config = dict(
    d_mlp=256,
    attn_scale=0.225,
    init_std_o=0.0693,
    init_std_up=0.0693,
    init_std_down=0.0,
    lr=0.00507,
    weight_decay=0.1,
    decay_fraction=0.946,
    decay_shape='sqrt',
    batch_tokens=[32768, 65536, 131072],
)
Each number is 128 + 32 x the weight over its row's rms, rounded and kept within 0 to 255. Layers, rows and columns count from 0. Numbers have three digits each. The size before them is the row's rms in percent of the matrix's.

# layer 5 MLP down (transposed), 256x64, rms 0.142, rows 69-175, columns 0-63
104:160090130178150193089086090102137091085157112106148125148074176154111106155062109165152145132104133174099128142140129144111117156086163084138053125124132163132117074101065112158163123080105139
110:143141108179139204166135107129093081095077112136147179197128120163112106087160148125104135065158104143117147156096101143187145160098084163191122154115124096161124094126133097088153122133192117
098:128157178127151019158133105145185127142165057063073123152145173124126153105069130206133177113138124131137149099069101130157155129134093098125117103112122120138151112132122169120156111127113109
094:046105160138093197109107136140117170125177105118201108128124143126105083125101157176109107097138128146183121094102107120149170160143084169077114122098188096141121142141158087124077070110140118
118:075144166113129157179098114182093157120173164085150206098129136133088116125062120147032145113139098153126151109157097099129159112156066136137117075097091100122123108108109077147119122144145115
096:102174115125126133089110139169104114050185047126088147148103130147102107136151089163105144170176106118059118098113097106118142124092119102079137139139157081122044114132149095119126138102071148
115:141181106121127157107131090100110110061115155144121160127131144100093155150057137125098103073182112120128114114148114166187103126198097183141092115136136138069131109144147067168084145144200133
080:120175099113135154044138151150136182107164132099165056131112102122161122166119131161099139171086103090154136111114125133163128166115122098121056123127193105146069143129184101121115185146149178
100:021145109124074127105079119161186147179165114102163121092130188125092176149136080139111143105121142109106123130129076180092125144114190132110154075150106116142139116149122158102107115123141069
085:192174150126182191070057112183137164094113157081142167160123103156158138148121111170148122148160150137122112145169116104109123164114070096129135142131157069083113116173138147162139141119066145
101:147083163143191186170158108136126129181199116110118152161119154206188129117082153158070110127118116108148132101141140143073102161121117087196130088133103116132117152142149113130169120153071139
113:121131107158133166133096169126089111149174157019106171162128120162092099131140113120121172152131141170096168088127134086077116128120105167129149115134110123115092098073039081095116137138173140
100:142127160139114036158153080099129107104148089211119144187109148162120194155109162162129109113105138109111177121114137103128184120092083133102078121115139204165113145103127180128118133140140097
106:141112081126152182149096143103153141094129109133098110160152106166121191136123108151121123052112063170122181137155141139145115182173093143100181184099128169090110188112187098102121111169130112
092:141122119148093165213150109138084142019110095102119144171166137136118115078131119151085134109136112130167168163139171076107117121098103096151149141129069108129169100137171070173115159129113128
105:058058165123090180132185118168142139128163119139110117111146137128102085129096148122072106068126129092131122149108102067136139101099079131161190117075134063109126112123109154143108145178182106
101:063179094090112164133133144143152140122139127131053085185106156112106111161119086103103104077127084087146151198143131142155096109101079077135129102155114141114085162158140109181187126145122175
086:131146149141137209052142175116139135173122100141134108130146134101140119047127164138137105143154133186169169135122109147140144150173068189122072069067128127125145166080143114140149137170121114
102:138129158125132123144143172146152087092131156136176136152087147106164166101088151131204127176091190091152179137137170043112193164127154102118118093148153118139101135117095171140171129106083161
091:058123183093114131095158105099164155113144126139090094136120094137126097117143147155089176068166158111191144070124144119128095141140052103090146162102156081054082108146164095122133119115129107
111:118114144091070185152177167113165156111097122141119161191157089114130176144198131152101166110109129128111171124072109126150142102118196155144116112120109131144176126159149150140204088180115169
074:142101158131168110103175173093121092162104092162065178159086126085117132081174102081089121139125150118108122117162141154116162150177158105151088118068099177105064135172089137103159129081123143
093:131103123110148181138164091145100088089123131088068083132099090111135147130129109115116091091077095158214112202092098164103129153101088144117084076143138129164162111127099138192175120129110121
093:120156141121129239119105097151108114075089093090090128198132097159167102179105103173117122088112136106190133162138107139120137169067113147086091146146102089094134147144140157124161115163106124
105:106145166161130201116072117132147162123130113104094177088132069176144109175066119118111145133119118071099189085102085143131167126169117118184125088138188097113181140122119107133099137156158160
102:162116094137114062053111102140079157109178160148134151121143109132148131136129172083096114104098090098125096134081132098165127138142192074145153153101125162112104092073147085119124181130212135
103:120157143124156072130147171166157137121143149101089133163128188125118136135134179132119165060108148088131127157118155098195148088117196091162133063134186170152155187120106105103131078152146097
103:099113103072131083089157091150129133109131129115138184061106106137109133140073127097120166070088090118138164117103103150157133122158100111112138123173186079116044108141136144174114116097200167
102:143188105115122099098120179138075136108192118096110121189163150107150139111083123115184157105144158074150110089104085065088138135166194112164150063114121153127160154144091139134124114172100110
090:165137109126213137084145149149094122112168184138118170109168122141157121098125192107137111114178151148112140151088127126126156136159118144151119134100138224115123098116184080049112168150109090
101:123139075156125118125165115164139173119208077083091127109141136149086139146135153192105107093111148122089137161139139108145173135144137204111160158160133115156107200164144108162142114219131130
095:081153137111088174141115112150114109158126160098108116090124208154121125165097103186095119108170082106175158150161138126119159131132080071138173162164098163140161193168145067149108168126162126
118:139142066128171105113111114159147198108091060160141134169132106107190167139193143096113132091145077145141123142135150159123142089124081143157154138164081102105137182181138166148101079178131117
103:069085115135118099114155137158106169128141106136082046121088151090211106096138186174143098110182157130134088168092106124117130117117159127063138116083167134116117130130101074120144172086115118
115:073119130123091159087104189187169121102206090138093070134105099150128086109100084122104111076132130156115158129175136110151137124132143155132141128133143058102122202110128143141151070139146073
089:154168078113141130113149103167131149071125113138157156216167086095161154155091122133113038099139138098138100185104172164092117142139154086129174102132134115103052137089157103143145135144140136
115:159139134152130138095129124107152102045104137126118148131100124109102109126084147094107152081095156107093100100096165143093122091110221147117081132139135119088080035111137178084107145093174150
099:102141162124129160157081142116149152081117112117115132167141099135110198121108084093083187151162077106117176087116160162185143185095109130110177155132159122105130101177080118134084115126068179
093:086092117081114109123135178103144211131085110153092174064136144094161151123136094134138101083144105140121158076142065147177148085088143165092116142108087128150114125065145141069093117100149120
087:116165150110163191137143074186124177138153111086159122181110084163179172142062201117182155118142095125103136096099137128162113117126091076102167099100159111111142117133092119130131097131101079
101:139143076127121180162166108183125137114140121113081139147126178080150157074149150126070139107141141111164145099082103093091103192192152197111152093094129148122130145181130122102173094151080148
109:120149069099194177136119131154184128098152154124064137148108171187104182156131128112125121078163080147138086094169155065161122138112161062110105143156142085154123129148110115172130121094140092
098:102138151110156078147100193136167176132097091084132178133108164141077128117156128143114136101132152140111127151144074130165152151080110093160155190155167108187144168157122042074129121159159119
123:144168160196138070091113089163120162147142170184091149154137120166095092089103148194180142130160118128173197083118137150102106102160142143152118162122133163118122132178121122152111118146048126
096:074118140131092116099082129145209133106135089110083142111109170131113107052154051148101121142133142118137118125153105132111211076125187133123103115110164113113115107122090119109147047143108167
097:141190139101139128119198113027099128147089118116108160112120142119152174143170132114138151122211162116098110171071096164197112108134129124110113126132098150135076124105095089129131142173152091
106:069174146159168086094101086112175165157132135079125103161170107094128183135147177129156170071133177106084148087124066127131129088151118125101161141126174113164116131130095106150095165161081095
098:081137122139111155083129127121208121151121153137070120143184179157184175128143141105130165126169115128192171121160111128105126166130178083181198102135102203118129082146148132131107118125134109
114:078147182136120124147117113088185158109131182124117060130159161091135082056131136124139171080099147101134110095077136105176096138114132123114133133081131089101120168111044109105111117176165158
103:146091140120091190095192143109205120147075079064083099140131103149151146109146152104081134105126139093109108161076108136081179168150109134156101158128152164110091189134143100144118169122130159
089:114111103131111198113067108153097153103143084105096133095127080167121104154104090193114122123161119181077089117101130134157090108086116122080160150141172113151132115101179137191139149150065180
107:064093160113170221110118071128072141092173137091147072148124100170067151171140094110103120159131129148167101101119132143111105155126117132151159158151090127070143093116123148165096174137110095
096:130108134145115157139073131197093123109116143137144130219102075154084133164137089109060107110181157111190101109090122100091141092134103183106179142139131119150174073137126132173114113134099104
108:097140154148120120086109059192142224115136108147138163119057107168170181101099114093106117149137080122154142103114109097097137124158136075162145133131147095115116110075157164144166150091080114
093:147123104108171198128128131151173104148118161126124137172130151131104140077121147102130135067211114076155120143088142079143167118147101198083095092180143134131195126157123099137149098190139115
089:141149109114148127100111137162191108191095141105106135160100140174170170097157115163105190083150141113145076157131080102145209161144102111111147078101153145122124143159151161138131075177162073
099:049156108130124151100108075170200122107090166147144103145094159191086138071092124162103135118163108131173090165111119149187173086133133143089145116183136095133137136145117118167146141072139152
112:113160150109106076115138118151090086115094069117096109138155079099107160142119159172069102131131154147090115120113131136080159168137171110091162058139076109097087142190085082114097076088135132
097:083125115136112085027111074113124127126081133128178085133184114076111135125070073162076129172116065110150177151134099131114110113144085108167126162154136123136132097082098152121108137132119085
113:123146072139120200135070103177106140073132134109091161179146096111123149122098124134154082137124145156073092139114114126139124091110135117122147125168106198153140075134178097123180133181209151
092:110102173135210099111126105129131141196155166125129142125180169084148090100124210135147122086153142122135146094149142128127133104146140199156140143131112187183194127113161099092095154147132084
109:093103132092128091205195133098115191135111093103189162110199107119166169122126122110126156124110106119145153120138123108074135099117069189139107150113165082156132080189153149103153127134098133
088:087163155110115180133150179143149118155140135110117131180182114138064126106148127192140086113146126127153141116070061076138156114169107194102108125097116127093115144146079178123110120175064161
122:102129164099144147198154144115142084135069140118139127081181197175122162162068122129160157082147145118060114082148127103148124189150100124116110146116119116142074146096108205121114107152125100
136:179112169155152075144087147065111191118121132163120170145125128148143105094180190146133134140166124131118075182111117079144098172150099156090080159091119095096125116125150183140109060102149144
091:146126144103118103087129098145140103177061136133073050108082116156147133156085108103096101098080115130143125150143170168052174147107089115103082152149140180124107139160103129119086093064106145
085:087147099085126174138142165166114119094176167136181162194098236132124141130121121133133132108151134090145168097142121123137164071102144112137162141138111150164074131169099143092190090146114093
098:156159164105121138064117174183142113100159114130110137135091084074145078162120136033147161094158061162130151128099148158095142089158103108117191115131120146122070133124137158094170127140150092
093:182143123159183142116125127168062109121139119097089158083117137135179164066129165136154128125153126084111159174046136106136118119114127091124119082112124069122161029103162146158133136102140112
098:124171149118171130099134059160134194090105158127160158177138103196131171197069155158114127092137141132189137139173101073148138098113116104145093105107123136153113108186109086154154112141114098
106:108116124105167067148146125122104121143087136101169126122199091152115145084150148088148180079193122105096138167127112134137153122141114184049085073126086103137127119178121174114179163110142163
112:125088147121063116194093138137197128156146137107105131109101176151124045111129087140103193124122202095105107114132103083107107089069116110137127145099159140085101130111083072147149118121131154
091:148138142152075150142156102201169168144087086164130097107104092138151128090142192114079097101100120171109134144150121124092150096081138143103118073148136102107088171202145114160160156110081177
090:157117130174138189155130109148104101112126036087114089211135056155152169154074126107170175144115123112181126158089142167118108173107153144116134128136141134117145134171103138159074161121107146
094:109129201112112183085157151122140142049123120069111118177169167115089160136126100192128135132156132105197090076150113092139187110149084122051124146127130116115134153099129120149153101147118121
102:109061094150158104091153134183089134165146142178124115139173110137153122155107192115155150162110134156119192144092103178120123158114111089111155163127170207176116128135104114083138062097166121
098:151112120116045127126080116157158131153071122114092117159140092182080132153079105094084121110199106185154093137163142119086076079125152155128187075137149147135119141118092116161154118153159102
106:148171039187104175211126111180093074158121109157096131147090084131119137111130132089091147127110163130174097137091136100149142110173086151103130111110145171103134148120078142131123193134143106
098:118183074085090139104119145152100145169158138124145088121062130114132146094128162168085136141149129097183171116182081116136211072122092175159160103152168088103137118173156116138106129108090118
111:063100111143079204143110181109152147149145102149102100172102118092116081142158072165073178077111171142116094136115165107157111132081127118078106090123111129147119170152084100126191121143126132
095:041101141117064128121122142093108117077155153145123184158142189118099067136156132220129094102090130121148122158138076158133200102134129105146159105148112122120171148170117144128174102132143136
095:118144182098145030139131132163102114170084122101097143142149136185141157097080154147165115117085174115205120131135104118132137100121160162138133078118117116107105113172125163095153089202144078
126:138138063121101121156147111103158166068065139076136137158130139165140113177098138166047158124081158167147143143109109129070117120195182111142159078113141153084149110111078120141102105152149141
093:125151202101135082129148122121098109155133114106175134128126127172153142106102167151196201070102091118166160121140147153165181090165167155190160140109109089099156151104131099119116180182130126
105:167109098113108179144099063122150167130149134154059120201172119135142145126088124174063131142122113164117100128083090121102199113151068131100107170118105141093148171161123159141110091103123173
119:093105163138099175147134196133106185079160140105158104230127090109116132099168110127065128094112156122100129093101160171137171139115129084074172162119085157112093118092111122114132095150120123
098:130115125121150083125116131222145156115152124143058159103153117103120145150111076161168107055092124092112076097132152155148148126148057084130171148129084079080103174160118133142102125095153138
083:133165084135152177103053136175040159104161138155167085153144102137090114133125156140120102175113139135108089139151115120087173171111179137146132114118112147119147142156152171134198109119046129
089:102130127075141065068144119144093111097122203179096100105150130145181161130104091134105179102131119168125106125094094164100129109126123065111123103135068139111093060078181145114116123087112109
112:077094123081120149158134142138184099115074094128055152161123133143099168116110123132033130092135123125176095109100115168161135129133039149108156116096182133103103123140089125091159171132112101
096:134101148139102141157171120143126128182156136157082154139134153079123167093135189063203159135215154084113114117092115111088119118181094110152171133136157086107101125087153136118120126152174082
108:114185166117168189125081051153143083092161127116150148085151136132116142156063166121174164087132120136080102128168158162119150127148083200161096094124122118115149096139097110148102107097113179
085:115108107134132255146119197165173121104133112131095088118143098162076132146122069165063160113115126148169137104136107117140108157070115129109181116106126082113127153159130142117139103145129161
099:097152178158188106075159131146134131085108119143097115136069105183147161102111079147086200147144103156166130101129098080173176115157131118175104133127188085092166102136117078163113133130106117
087:134136117145107178139100146125180131120164111105094113158052135132145164063090134103126176130132130109133147145134147109099159116083136035190107166120083075099148142190066098139167113137118105
102:133117156090101084109118139156190144124122118140152101173081102130150169164115129066119131151125140140179069147110057140122118129134188114164103111110203139086100115172118076079115162162165081
125:086103144152187108068144172111067103135147119174122114086133118056104103119129084065161152081083166084114120134176074166136110132144131090153121131139142116136158191101188116130131125113084124
095:081143131167126156108111156126116123138143113092130116153052159113140106138117151102124141142084048088140197088171113146144183142134121166121090088078160147038110127106084119072133121147086140
106:117125204086089176111115154142119148138114123212135161141197108089102162088157135139135123135090108120125117061138148109142104110125113126175172051127154103153154100120157194068139104117104121
095:131114149127131121155164167180179140203117216118051128186158148139136131114073157134143114091155113099116160096115148154120151078132126170186129138118112100137109086134123180089103110186123136
117:133131138135145119132120174115180135106144101119124167106123121115119144125115113126177158105136158111116132129140179169139056175187204048142114094176093141113133109129085058125133100036123151
073:089155156102159200139109107133051135127096144115131146142189141160140114146167095133082115099138093111118124112136118119126153137134140076126182167170131133146112099127168201157134142012128147
096:085158140046200149173131131183151137157135158155097119120149153112176105108156136161149157092144153132099121109074144076097146111132098068174110083089089140162092136187156095103159114149135140
095:108161184098133163103135172162145135099140172130145157150166155158129175139098161130151182105136161071158104073074116070162204129146123121144153132122101135140113117141115089042116113149159077
140:158126178145115175120120137165123123113129134148132118172070131100175115120139119048113078129152210172106131117126061162086141172123146101073146173080119144120101167158169151138104088083159117
100:142115123055093120132145204144100173176187190097119153144152148155081134111108066140068123104101103078152154136136123139142072091096125103124110134115173116127176119139104126103193157152125096
094:138138134179137171138099180155068097090138181060105125117089116158104084103135128151111129164091191136091126097141120087093166152125100153149127102128077119103087178115057126101121134160119194
# layer 5 MLP up, 256x64, rms 0.159, rows 70-176, columns 0-63
102:118125116133119113182195139122077082112089148123176124151188084107100053125163160110177108179105092106141088159151144121148115134149107146090134108140120133177143145115190083106062079145135097
096:175095193181133090141134146130084118099149094163131070148126121076081106151161120136145086130103102160114104074112102093118080118143130181112131189159172193151102113152139117165084165119155166
095:103128053129116128162172175115153116164097123173130145106131093097122134141169079070139186103152142125052136105155155100156157132125166130117144086148067146165162214164120166160108150135119131
112:068061135117107066094140163147133073152109138165141091118108158093120113166197174163171139134084155156158078121130143140084115159128142158090110188108099137188152151147160105155128126115153081
097:132056111087106085161076179132138102137110148166120108103200099194077141152139126082096135141107105174167148143161092140111113112116115192129099132160119165112181148129131082100153185157101117
110:126077111125083121161155168169123188185124104166155080106128189098102098141161105123198156108095133149138077112166165097062132111164145122119142140186118113164128165148168153096113154151092088
081:179170141132084114120182118119075058125087132122115106085157105081096126125133129092109120082096130216186077134100154103133109098166144137131158130162121189160134125094141175178135153095112152
099:179060114132127060102138131127098119097141167124124078114125147153121118138153094163132129155158183124083114109125096160124052168127163195076063184126152091118116135088154176146153131168131142
090:184108091187138090153157108131132061106100153109161133127202150142111132156156140120145152126140131132158144160114143132048096169164092171132112148139069107090152128102151160167061191158123153
102:084074099118104111129109101075079122120092117179156118153106102073125094159103147179140067099093098140162104150144145142059084124150137155099105153177088123183093116174174137109147171125085130
109:138096122095087056181137110149177153135082125215149138124109146103122107141125191155159114120114085160162092148124136163171117174133188120106102137103155131174135133160196149178141160155157116
097:162108109158116093115164130104114154151143150125096125054146166121119115181131137129140160188114058151080128186106129193134158134130068089108140111148100121146179098078170116207118162158126147
111:122081145134119115119177134120128182089159189151120070134156115072105121105184121120090104144096120168099090110129126175144084140163195121140115103165102127188086120158138216135127166131092154
095:113085117119132140101114165070191107172106141152145062121091136101132099131162081102076165134087178139131100132124202174125088112195178148098131091199143154142135119122133138102090129107109104
106:101069106108109110183107142098163162164143176194114175091104132091130103094110145134115089162111076111116099127130109169129163161210161134091113085130123172161115169162155161100151113184115161
097:102105148145102129088163108138158157187127144147103131050141132079049091179121116159164161178077162123130167075111127183123138179183138134132165128099135142191122136140148167112096140154134114
086:103139105089127128139093068161137145124126129132085145116115130147099095173114119160120182122055074098103159108179158145115082098142181094182187180182139148091137109161129123169122131120053130
095:132123091110086111152167115141126156120137128126090204133211117118109075139099098145153143097129088122088097211166094144131124149112118096087155149139111146164186109073172086135195138112147149
094:175126090136087102155135128149131120170122121167122123075192116126067134147138084147145085080119069125098090151127193107058142192127104132158112141102089158179137168155117122113126168066124153
112:152084148157104107153118154120169101173143117172138168059112139096129080115128156133084100149059175083096125092135171079107129153163078083144107082087127160117088128105148158119066111110156090
071:127142135142154166072154077110087157071121163093173109152113152124091099153144123161090128123136088094084124094168076115166115130162103114168149195136105154165129144155212190153131109160099108
093:115123089102100110102168143118149163115087114112177186098145157112091090140116167155130171093111129097068169117144148120143059121153162089150100159182133123099159196142131192114098202117154123
097:156111115125136115127132122084097149154168150176103070101152074129117106142128159185132146100114100158165109194182204130123148139114179191153172129192134125156115145130156128091080185131140088
105:099104083103116086172137168174142156107110171177115067139126170070114105146189173123156103102129179153148091131106123100079140157125151127117184133151121145160160167118151182088117130071071122
110:080126109142104134221160193102184083158108143148082091123158156130080076155139097185125140095139171178114177176165144135090123130113122164126103123163080131169170142126110154125100134128126113
095:163105137155120092117113156214087148164168115131111126108168114113130119122132147081129073147115061112100070166149151120137117107148159123115105081088157147138184161048166160130134199117159149
099:160085132092098071141139109145137120153117186153137179124155108100135068211098146192144161166106140131122129173127125167172056122122122131150149058130115171180148108116124126154104129152152180
101:180102095125070118092112147130108100131084145118167146103143126072126106195131149099201134131117132098115119162185146166085132123144120105128085071166087108157121119074218166125111121116135172
089:170121067167127119142096161145126079141124135135131148167114083115147075199200124095102111194087087180154095166127159162118136132136101086145110115098145148168123108159157141060107128099169102
103:159108075103083063174127149118133136145073174169179133080185104079129103161110112116152125164117115114160115191076159157136074123121123108162095128102151150149175079075134112106124131085112153
097:101077133151111141166139140154116159157151089138130177105171103119083114184139129144206182107131136132073129087105151121105120119164136197059096100071076113155109116160144134107133127164071160
117:124131071139063111169125094101137142125152117124151123091167123142128070166137193127157098111105152162112163129067195190082086195159104169109180175125112110157155148092129127136152139120107147
107:188122123122130089154123204159115132118126159197094137077130142145121096138156126083117129142054107083080141123176139113090157163158138144160103118132042131098112085140178172120124120183140105
115:143109082141077146135138166130090104136108166135132126136119061072133078153193110104168105126121182123081112139118134105142082183199137164116189154117165119124120180079206127130139148134143130
088:175101175108126142134167117114081144146160170120112143109127088100113105056175153094156166153124093171135102163098086109126110116182120084145164127098139106089216093117165131107154054113116104
114:149127110154050103102142163162110186116069143196146151077143112068129098160124120138195110079095076105124136136130142142107176108156154113123178124179094141151122084094170120133115181135146117
103:175109074130075132160119081114138133115117172122136128122159148131062112184172135132134058141120174130131121175184105157084157150176123171113093196144076108142146122150126172159099087167097136
100:154086105170111115130159149122117179114129123167112070130097150154136124169121134153116062170164126185071143151155115158070082176178132157111132116109163154181139146100178135151114148203114172
091:086132129208085132165156117121088104154091098135119059130173080145114114137125138096145129158075089203090113154134128104090109185156139069139133185151112138138106118094123100169082138136089096
101:100051144090145098135165128128161142103090107146191091070120118157124091178191105129186145110105089154087109134158142157128116131166153115147135125186072138121084127090171162170075155129108124
104:148087111136093108137139112129092161085098139163133111103211092083039096213157123142124139130138162129116162093128127158128137139185130176080163147189124112179103126124121171147131126168112107
104:079106157136037152129180129090107139127145164159093077085136160095113108134157092154159154148102104146142101091151157106069135112196163131131102122094047155104106142116133189156159108132120119
116:121127104096111056152099127120111090176118150139123077104100103160124115158167127091123166125117210111149080119091153100078112139176078157098116129096177129155147135061161131155137202137133081
098:082119042096118125157138191169107179091110155192192136096207113131131102137104124108142104074128093117136176144077149151119068175134128124136120095165131158133129133103129090109109156126157111
092:079073172087137126115132134204160136117181161148124090096093101132077096156121183166164127115095135114143089123136093155077173128123115153156157183138197148169156142134148130194130099100114111
102:161077121072163104088114181092146098146164146169127152122122096106109062113165167150087123193118143126128164064137147144147139143137195102208070136140134142136128103113142170150120122162164164
103:169098116143150114184098158129108152070099146129070156117123130112105097169121079172116083132086081064095093192145117113117139159118160162084082182118117125180158178170152143132166118159119142
105:161124097096122092189126178171108118175131092174158118089124182073132098094155157131149152125110130142115122126136114130088158126162198145131136127100108177167131144115164196053103102191115166
101:142086126156112158098114196136117150121080145120118137112143055076104072108182093104101111123155076080135092149148159135085107175179106114160142173162142158153136167075178157112128173105135143
093:123118131104128118129169181139164141153140152158137127129114201057090117057159125120152139141098116099180099163148140085150171128164128114168109117096070121129144211132091126125171076132175078
109:124090115155085060143169150133129115187158136195111166110132138150127135121099086147146132080113182163122137145178177139115138113168098176155113162156167203138158141160161107082102080088146158
099:148096123158124121151148182134075110155115199140104131102097139133134082147161170195126103091125073158146121155118129113138139217167106164116142112167121100174193126076149118119107146168154183
109:157086073081104043121157123073076103083134130127106156126147111136133094103159148117175111112081125132128118171138124154084113137112140146122073128156044116181142151127138189094083135122072135
091:149095130183088115097141136146126193202179116138148114115171128113129119136182167093127113136149157033086087117136108154183175201173156134099094162122127146144156143127147103134128129130125173
089:135120146115141148156112182173150130115122126121132169121173091097103113138131209193153168128104137120140067127145116118129104176152211126103162118167109129099161169088148120124117067115152038
100:118118112098119117163119100124170153118138149128163136096123111106094078127144168123185092130149144151156055130180144083070037183172167090112118162064095135085111160160137137117085136147114117
108:112078146125110059114144137165174118149135153128129086069215139115111083140131163141167119105141152175073151125180159178119072149129098153123173166153111145171135124147142177195116108108138143
097:130127085131091080145154145143086190148100174151179191131146110143137114141101128168191148119051141163155060112174113115155137121163099150160122156095064158128152108126130082081095120142160133
108:107122164144093125100148158110126111174061171129103128075133140128125094179132121168137095129092138154133059169097129098125140164158139129161178151135090193172181089069163124141100075114073136
097:194095154130089139155197189126124094150089133123170158084133144126097110116119152163137093169131082159115140157130179096142127207159163126095144134165102131178126107119101083211119114114143154
106:130107073149131048148105114071066133108166148196124119109132115118066123080170127088191166145088081149118114067112109160115140188146141153137108141104131109125134105122133117096092148170157168
081:108181089153106118114139098095106136173103150157151132101152168087137116182151117124139192168105174096146137083161174179155136086149156096074178117174079147132134145089180158116127181136149084
125:148095143169138125180157119159149066129069159153159079055141167128107100106113118126129142127112105116136068095159202163110097174179122121131134139139110133159134195089143158193092121157139156
123:120128125131062092144166120092121105123134149155170164119104157095106086199185188184113075132111088110115154165098147179129104132143128183094130172081138104172180149111140147068115152124129154
103:076092129132112140186153165126159136114183154138122196112134184080087114129160134209110178138139161149124145104130102062175098110147161174150171097135130096150127150109150146088171144175154112
092:080094131125071120105167199074119179152067160116138094101130165140109121148141128166170120134155128117127146100181049095135068171144121098086116106144115166176119163148169146150172142140099134
106:155054171137105108122134154073160129172105130115152138126146139120116125115103128121128120146038172107103146107206116121103099208096133130173125097114140125178118137079108209173128135161157131
097:102111089124076149193106109102102170129152151154160084123171168090116104225134138123146123168122117086117105143134169061112142143142070072147104177119161146140136124137158118109147204126148147
098:120056112114115098116146162127110118147098139144157083119133132084104129099210129094171086136120096142173106111177143184042060154134167115149146163097137107116101156127111068116069139130139138
112:159115095094130098112136112103091163153124178093167162117170131147124092185178197164168170140154118103102160091149192152118076140118179125091083132104103159129158118134154185131063152100127136
112:189138110152076073122154209146171144091110196185120104097203129111136104170150129097146084132114118145061121147125149127117112164163138112119133097150084128131116092066134118157169114100114125
089:112088081098124112091148134073136125157062111147112082121185150195096096147128070115125159105101084148137128074125132196147089151110115147146130176145094146136196130077146133150132133127144060
097:127126148125108125105159142091051137153067157142112125053203093129128113094179159115101131126093110131112095111220151113093078170130113101133191097145136163140110153113166124116108134166131168
098:171134067125074125113175095092118177191120154120144137130139118081109102152183155191142176162129144116080140127168122119105142146183062109094165156152112159174128169180135119106091122086132117
101:130102065084101113114125127090153144132111185122126123131142153169073107175144138150125133077105101098132120094174219087153120094170139157075135138156074154084100186146135181148146153167107138
100:176147149147091157144205119099100209126073143155155128136200136094103112150146156173129113077090050114141134140120151137089092152152105155122151102140105107184128121110173160114136119104158174
110:090073120082114098110107169081164160135170136104174100116180181137088108146129107221126144083106111167133198122155109163113136180110169166155123109160135124132142152135141140084125183105123162
093:172083134100102108148146159091102120142159118224146132099163122169104119164132105124112157208110147173126067173149143101181096118141142111141142170183123193164165126085154120127161119104107139
108:141084135149129072178166130142132158167156151102128150104156134125120137092211137135192193128081139060095149105114083158127132177176141152139144128138152168116118146073187167105081128156138115
103:134105086118115123149185112102144125148166175177107085112178129071079112149140147065160167134136082150158107129179181117104159096120131174177105161139114182127149169072180128145119104135162090
091:154117067156138097166114130091120101190141143090136142146125125119099103134122145119156077117097085125100148159144143164136144246163099100124105133081140113091147103055152140130163187102180114
123:152061087083113095148101123138157099144134155176144162085149132069069084132119152123105118123134127179120080199103132177123134131150127120093137070206127154113169160118146120137153160102178172
093:162112167109142101143152109084155094193102142105121110136171076077060110117149162145112137055107166157138103150103176188140133137157109143134170130175113191193132085109149119150137155123171111
106:199115099114088138134186168145080118114087139127128085065113113105105120178192120117107102158131158104076105160189137210092130164162071142092140142140125122156136155093161127141117159158116145
118:146141094116087079164106181109165109155094171169103148065177172126116102139119108151101138095127115140105113118086186131149116140191115119107163085181088120131069181141164115137140179084160168
096:089099172134061142157183157132127125136145122127092083122105081099066103099173177102124135147146143128132149176112070146157079133197132119079133164124144184079137167100188124136128145168154135
080:102131158124114100109158134068166119106126117110072145124147198114134117086144137102124176139145095091174135095126099173109071159150129151123159123170157106079096135139128134121088205076063058
086:151099091144144118077125139169150132116145168123147124136099079108092110142155213161190170152068075123125095130112070147143149089115095133150135155074128097175184173089149117145100083145164135
107:123139099136091097109077163082173138146156169162133094071201152143108078128128120108123139119095068161127120148160186105142173113154059167156090133178077098149146161161133164156137116135114092
099:177100070137126105160103112113120123116146151154111066127092094110142095074135166121104099163050156181146142135134168131133127165144109147085085116097103207168136124109119138094200170146150173
109:125060102158105125105176139157086145131083164161152071140148146097087073122193137098149101131080115149152140150160168058091166142155118137061176144126109153168143148115142121128160141136078082
088:122137103132115141103111128083065156162100113148171154077188107116144131153132113191169150161103135147212142130171141082104107114185092140088163132160091167100101152147188144141090163146153094
095:082134085058167042154147098138132170130081149150158110099089092138118117119165167165135170116111131162183075139120103128090082175145122130118147144131124145151171190126152109129049132118111128
086:090142137122095168144116149149108139125116145139124136098174176120082101164201137186151102143133118112134065089088116095135069146155132171109179190073133105135135190131147185087092089135121159
103:132104067127086101137086161186095159084079160173169145142106117095120100171124168108148102127088085119150073172086122120093126148129179154123142155141141153100134081123153098120066205115115163
124:163114137113102099095133177094190166169170171133133142106113138116102103112182119153112056175107161193115157100124176145100137114126170196148124157115110105139105134088145136130092189130129201
098:195099135091121102117170132136127140126105108137076092099148103136098136147116127105127133114121185185129088156064097144095083154186154125132143147157105183205130104141165206188131145132156103
107:121102177171092109188137143131096168156097135168184170088165119155100085148108100146155070094128144173084098147103105129136076177139116127110108120106075169053129102105131094124145141107167081
095:080105114128103121117113159163093134121180138087112106122108121066150090112134134192109103136056113085106057156090107129132151114175123123074112115132094194190179137112149141105105127144181082
126:119096102098110124159161147119139165131139136162157123113124072101122091202108163107170061123070134137119111147193183145124078135144144185089116100183112123124180083102107144117086118092112187
076:107098074090129136113169150165212104098167129096151157104106185123119146093082119131154126122143193093124156095157126146151172139150114169130093076120141117158147140146101084132146137229144092
099:143088074213140126156094121159103180134078145116083131096126122086111107107196129138110105138098112116097092180108174133092108078173090122182093173112082148168107121116161114131111082129153109
088:146102094176081081154175190106106170158139176143105086074129140114103132169114160136176106087133160068094090170140125103104096187121138087125139081107146129164105124104207109147129137116131153
132:143126073124038087172148175130157178152094164168097092132171122095138098125138102133119132119132146135065100146113200150102175189201121152139172132156110163133131130128141118115079147102143141
099:103104085095059101150093149097143114159118202178149068113122099121142085151181159118115150153139154192132124082158092152151068116138138111141082113087127160117128157122154136151091133181104187
094:115086105100126124133149089114160147177173125204138119130149152101079123184131131097129181085108048146151118158085155133134063128132150128104104163125150147152135060109192120144080157089154096
101:147081137119121116179098243111161081144058189123104148094165160118080094123139148106139121089147135148110144130136149155175140173152118118154134131118101109090177180142147105091155134150172106